Each number is 50 + 12 x the weight over its row's rms, rounded and kept within 0 to 99. Layers, rows and columns count from 0. The size before them is the row's rms in percent of the matrix's.

# up: layer 5 MLP up, 1280x160, rms 0.239, rows 873-882, columns 0-159
# down: layer 5 MLP down (transposed), 1280x160, rms 0.238, rows 873-882, columns 0-159
up873 105:70 76 84 54 54 48 47 68 62 52 66 45 56 55 65 24 32 54 60 51 51 63 43 32 66 41 63 61 45 54 61 74 54 61 27 40 43 62 59 52 53 35 47 37 60 26 53 37 56 39 51 47 35 60 64 45 46 46 39 58 45 59 45 62 36 53 68 41 61 42 40 50 36 47 31 63 48 39 34 69 51 36 79 52 45 54 51 66 46 34 75 53 43 47 38 57 34 47 31 63 76 51 34 24 40 47 41 43 68 63 46 33 37 53 59 58 41 53 59 53 39 58 50 41 50 26 47 62 63 72 42 44 45 35 50 42 52 52 58 55 56 54 66 45 58 56 52 42 49 32 61 53 36 51 67 60 61 63 73 51
down873 115:40 53 68 54 54 33 35 50 45 58 44 58 58 51 59 47 37 65 69 51 50 34 57 48 50 63 48 73 61 31 53 34 39 69 37 56 33 41 43 49 42 34 57 51 90 46 52 50 26 47 68 52 52 53 55 55 59 35 41 45 53 61 51 36 57 52 64 33 44 50 40 43 32 51 70 50 54 28 49 46 30 36 57 46 49 48 52 63 74 32 62 23 46 34 66 38 39 64 39 38 37 30 55 41 38 50 66 58 38 64 48 63 55 57 81 51 66 68 53 41 56 49 42 44 33 56 66 33 45 47 53 50 41 51 62 34 55 67 53 57 25 52 51 31 36 52 32 53 60 47 44 80 51 58 62 41 52 44 63 51
up874 101:51 70 61 79 49 22 28 61 59 54 70 39 69 50 59 46 45 46 70 31 60 41 34 55 30 31 32 49 56 35 76 44 59 46 59 59 57 47 52 37 44 52 51 48 57 43 58 61 48 34 43 55 47 44 48 37 38 49 69 49 37 48 50 54 47 35 54 54 70 32 55 23 59 50 51 65 41 53 62 68 43 42 52 47 47 38 52 43 68 55 39 42 46 65 46 42 46 46 71 43 60 55 53 40 15 51 39 24 53 55 53 28 37 54 72 70 41 43 53 48 39 49 57 49 52 48 44 60 48 37 57 52 78 71 52 29 33 66 37 47 73 50 54 38 72 39 57 46 31 51 55 54 62 57 47 73 55 47 41 48
down874 106:66 40 49 54 43 49 34 52 47 29 60 26 47 59 60 57 49 50 39 67 45 36 63 37 75 43 46 25 64 44 56 52 48 34 67 52 59 22 78 60 43 46 35 54 50 50 34 68 69 56 39 43 35 39 35 62 54 75 52 51 47 48 41 42 44 33 50 44 48 30 51 47 46 49 49 31 44 39 33 35 39 47 43 41 55 45 36 67 45 54 49 35 61 56 60 36 55 33 43 60 46 75 46 57 52 58 58 67 44 59 43 51 54 38 46 52 32 59 41 48 66 65 74 56 56 41 80 54 62 52 55 69 63 56 62 21 52 49 46 57 45 63 39 46 58 47 44 29 39 66 67 55 47 48 34 31 17 62 58 46
up875 117:44 66 40 49 65 60 62 70 40 40 63 49 73 30 58 48 85 55 35 66 40 61 63 57 48 46 48 39 37 39 67 31 39 55 56 69 67 31 50 41 32 40 39 57 59 44 58 43 58 60 40 56 56 39 54 62 62 57 64 61 49 81 48 49 33 30 37 75 54 80 66 37 57 56 42 63 59 61 47 43 47 34 61 36 69 42 48 49 73 56 49 58 52 62 71 68 51 59 29 54 47 43 53 55 52 41 45 55 62 47 44 62 59 66 46 62 58 45 53 44 43 67 45 70 48 54 58 71 60 36 45 35 50 49 51 43 51 39 39 56 56 34 40 71 46 74 51 64 52 27 49 57 50 47 56 41 27 49 61 41
down875 113:62 44 46 49 42 34 43 49 40 65 39 39 37 50 49 40 43 48 35 47 51 39 60 21 47 72 35 50 54 51 52 24 29 71 36 48 37 45 52 45 59 42 53 61 56 60 52 35 55 53 64 65 60 47 26 68 80 47 46 56 48 48 57 59 36 65 31 51 24 48 48 46 42 66 54 32 39 55 48 43 29 43 41 44 48 57 58 43 60 81 52 35 35 45 61 68 56 65 50 57 42 42 38 29 40 39 72 49 32 61 48 63 39 59 29 37 32 30 58 56 62 56 41 48 42 50 51 37 40 52 45 65 46 59 55 55 52 59 63 67 51 42 49 38 25 53 60 42 40 27 35 78 61 62 45 47 40 55 45 28
up876 083:53 55 64 45 42 62 52 44 52 53 67 40 34 51 47 43 54 50 67 59 61 50 55 63 58 69 57 29 51 67 47 36 46 64 49 54 47 52 37 41 68 51 49 35 50 43 27 27 75 53 72 47 29 39 45 48 50 39 62 27 67 37 79 35 34 62 56 57 35 71 50 50 52 80 28 48 53 51 52 48 66 45 50 55 46 54 39 47 32 47 41 42 45 54 52 57 54 32 64 56 57 44 57 42 50 56 56 54 25 49 61 41 59 67 47 21 37 36 45 46 57 42 43 37 57 61 61 57 44 47 38 37 46 55 36 50 35 45 42 24 51 56 57 33 58 48 60 60 36 35 54 57 58 39 56 56 40 60 63 99
down876 079:41 28 63 49 37 45 42 44 57 60 53 41 50 54 60 61 37 62 57 27 36 47 50 39 57 48 39 44 50 53 62 42 35 46 66 35 53 30 58 57 45 40 61 58 43 63 77 42 51 75 44 41 70 51 61 47 49 49 38 74 68 42 40 42 51 71 42 42 53 43 52 40 57 44 68 36 33 50 58 46 49 45 39 31 35 67 54 39 53 41 49 42 31 57 43 55 39 41 63 40 56 51 65 52 58 53 34 64 45 54 55 78 45 51 52 42 66 50 39 57 26 26 63 66 42 26 49 49 40 52 39 73 56 26 60 59 48 52 52 69 65 48 65 68 41 60 59 60 51 44 61 39 56 87 64 47 33 44 37 19
up877 113:39 54 27 37 55 66 34 57 46 53 56 49 73 59 58 58 48 47 37 52 52 45 56 38 48 35 31 47 57 66 53 34 57 64 53 47 55 40 81 50 51 60 58 47 34 42 40 65 32 65 60 61 59 58 48 60 36 41 50 63 34 40 56 52 46 61 60 66 27 43 70 50 67 44 59 65 33 57 28 57 68 58 53 54 46 44 54 55 36 43 52 36 51 50 70 55 72 49 43 34 44 75 53 74 35 77 67 61 40 62 62 36 47 32 58 49 41 58 54 51 64 67 72 45 52 52 44 65 48 53 43 45 46 56 74 22 38 46 55 16 51 35 46 63 50 61 64 61 67 48 46 54 41 42 45 47 36 52 68 36
down877 115:33 80 44 49 40 39 36 45 33 75 47 56 47 54 41 49 31 37 55 33 72 55 54 44 60 72 21 76 52 46 55 74 43 53 62 50 36 40 35 53 65 69 54 54 30 49 56 66 53 62 70 45 40 46 55 39 55 50 61 49 52 40 30 66 55 48 49 59 69 51 45 53 39 67 40 64 39 58 36 64 44 48 67 44 48 59 53 58 75 57 20 50 53 74 37 47 54 64 51 58 54 38 52 40 58 52 43 54 29 35 44 53 51 46 41 58 62 47 47 63 67 37 45 55 53 49 23 66 62 44 44 53 45 39 49 56 45 62 52 40 37 59 48 72 30 10 70 52 55 51 50 41 59 45 40 58 38 46 55 59
up878 098:57 37 58 60 65 46 59 44 54 47 51 60 53 33 35 55 55 47 57 55 43 56 58 48 44 36 60 52 34 40 59 52 51 33 68 64 59 35 31 62 73 29 43 60 46 70 53 57 49 46 54 45 39 47 36 54 56 57 55 70 44 56 32 62 60 54 44 53 78 52 52 41 47 54 72 43 59 59 44 57 40 32 40 42 40 51 28 46 68 46 49 42 54 69 39 49 37 42 49 26 61 46 33 42 55 33 57 35 35 60 45 39 68 52 53 56 48 58 68 42 64 38 56 44 33 54 42 35 34 55 22 59 30 40 20 50 40 61 53 33 38 52 67 22 83 38 51 37 47 49 43 52 80 71 61 40 38 43 54 64
down878 102:46 42 43 93 42 64 46 45 50 57 51 41 51 39 51 42 44 62 71 49 53 63 38 63 58 29 27 65 63 29 65 42 44 60 70 60 36 50 49 59 25 42 32 31 63 28 26 49 44 64 53 45 39 52 29 51 55 72 41 46 49 50 68 62 55 57 50 61 63 58 57 67 41 59 49 53 58 56 47 62 48 43 49 45 48 46 66 63 27 38 66 57 52 57 52 60 76 42 65 47 56 50 62 41 48 74 40 55 46 56 26 63 37 53 38 40 39 34 41 40 67 26 46 56 35 62 60 44 63 59 54 54 56 58 59 56 55 51 63 46 57 43 45 51 42 57 59 50 50 63 46 76 35 70 57 49 25 29 51 63
up879 094:50 29 64 30 59 49 72 56 53 46 40 58 48 50 18 72 31 65 57 38 40 55 39 51 39 59 39 40 62 50 64 68 51 59 39 45 48 48 41 42 61 85 41 47 72 57 28 32 70 33 41 48 61 43 50 46 54 43 64 49 58 47 45 45 62 34 23 30 55 38 49 53 51 69 39 54 58 58 57 61 59 53 44 61 65 48 44 50 65 53 63 56 67 60 56 57 42 45 32 24 51 67 67 58 34 49 50 45 48 51 30 20 62 67 59 33 26 52 55 44 65 46 43 29 55 57 28 52 33 33 46 55 45 46 49 60 54 40 54 37 55 47 37 57 43 51 23 51 36 58 38 50 49 60 56 32 56 41 57 54
down879 097:42 38 38 66 56 34 62 68 45 31 45 46 44 55 37 50 59 36 48 75 71 58 62 46 44 49 62 70 42 35 25 65 51 40 47 69 75 52 69 29 35 31 61 34 57 67 58 44 55 48 69 45 56 55 46 62 60 34 50 55 56 66 50 57 49 60 48 63 52 41 56 37 54 73 56 42 41 49 50 56 47 60 38 64 37 67 39 52 40 82 66 38 56 64 25 49 47 61 46 67 47 64 38 68 54 49 69 46 56 30 55 54 64 41 27 40 46 73 44 53 49 56 28 48 32 48 52 45 54 55 44 60 43 51 51 44 64 45 58 53 46 35 57 38 54 76 56 31 74 65 45 55 71 69 49 51 58 40 45 48
up880 107:29 70 70 38 67 47 31 62 40 45 44 47 45 68 44 41 60 64 36 50 60 34 43 56 47 75 61 38 60 50 48 57 46 28 48 48 52 56 46 46 37 40 68 49 51 65 43 47 48 37 26 61 59 45 42 69 32 46 64 44 65 66 38 16 46 50 54 46 63 47 52 60 67 52 43 54 56 50 52 78 47 53 52 53 49 46 32 42 57 30 38 54 42 52 49 56 44 56 86 50 74 51 73 71 73 52 31 53 61 65 38 55 56 59 51 57 57 61 64 59 70 41 65 44 45 55 43 23 26 64 42 48 56 45 50 51 44 44 47 40 60 56 54 45 56 27 36 46 38 67 21 45 49 44 38 51 60 33 48 50
down880 118:42 43 60 43 56 45 70 46 54 53 68 72 50 44 44 41 45 68 61 59 52 45 56 57 49 58 50 41 41 40 69 12 41 37 52 58 48 53 40 46 66 73 52 59 43 34 47 38 39 58 46 58 40 60 40 45 56 16 42 60 51 54 37 50 51 55 56 35 47 44 65 80 47 54 40 39 47 64 37 48 34 45 55 48 56 24 39 66 54 28 67 61 57 66 55 32 49 62 39 49 43 25 41 54 69 44 37 52 38 45 63 53 41 35 63 76 50 40 44 36 50 41 61 46 34 54 66 44 60 65 49 56 55 63 47 55 49 50 27 39 52 50 34 31 53 47 36 23 44 76 30 44 28 48 62 60 46 63 39 35
up881 108:30 58 55 55 39 39 44 51 70 55 19 41 67 48 59 39 55 56 45 62 50 37 55 83 62 49 55 44 36 49 41 57 29 39 60 48 57 27 44 44 58 59 69 58 40 51 46 64 66 53 47 56 58 49 40 49 56 24 53 53 35 56 49 59 54 46 59 66 71 30 56 62 51 60 48 64 64 66 68 69 45 58 65 65 58 51 68 62 44 47 41 48 49 47 57 51 79 40 59 21 49 36 60 32 48 51 70 54 37 39 44 37 52 63 61 59 41 36 51 72 51 33 40 33 47 48 51 70 48 39 45 51 36 45 44 37 45 66 37 36 60 55 34 58 38 34 48 33 40 38 86 67 62 39 55 48 44 46 53 31
down881 105:50 52 50 33 51 34 55 45 52 48 64 47 60 51 48 53 45 40 50 48 69 63 87 34 56 31 37 52 48 54 49 63 43 54 64 36 52 39 20 65 27 56 51 61 48 47 33 59 51 66 58 47 47 52 26 47 38 71 51 48 41 56 52 45 44 63 75 39 65 47 56 61 49 51 59 55 38 56 46 29 49 42 53 38 60 33 55 34 45 64 31 70 48 36 56 49 71 56 60 41 46 46 31 61 52 48 55 13 57 37 47 36 24 75 31 59 56 56 70 56 40 49 58 43 44 55 36 43 65 44 46 64 31 36 59 53 73 53 47 34 47 35 24 46 60 31 55 58 64 45 54 55 41 43 49 53 30 54 68 37
up882 111:44 58 34 28 36 49 56 61 36 60 56 57 67 70 46 47 58 41 67 58 45 50 42 29 51 57 61 37 60 54 44 57 40 42 58 63 48 59 29 50 67 68 59 44 61 68 51 60 35 46 53 59 78 55 44 40 86 45 59 57 39 65 44 44 52 62 50 43 48 43 38 59 31 46 48 49 46 68 52 45 44 80 40 32 43 69 61 31 53 81 61 48 30 43 43 43 44 66 36 48 55 55 58 65 51 60 66 48 53 55 25 57 61 57 55 38 25 58 38 53 70 59 50 43 48 41 51 92 37 45 36 55 63 44 47 45 46 68 48 27 51 35 38 58 53 44 54 59 59 53 59 58 50 41 39 59 49 61 65 65
down882 112:58 49 44 54 66 29 61 53 53 51 57 32 63 65 51 57 51 53 46 60 53 38 33 60 57 45 56 70 70 52 47 26 66 67 77 65 45 30 43 57 51 49 42 39 53 48 53 65 66 37 54 37 58 79 39 52 26 62 34 62 40 59 63 51 56 45 27 68 47 64 40 54 40 52 51 45 40 44 40 56 52 55 35 52 72 45 49 33 47 41 39 53 23 39 55 33 51 53 52 44 33 31 67 52 60 55 46 37 58 57 58 59 62 55 43 59 49 48 41 40 40 30 48 50 57 17 40 65 45 69 70 42 46 64 62 66 34 59 68 60 49 50 42 39 58 41 60 15 63 49 61 44 38 40 57 42 43 45 60 24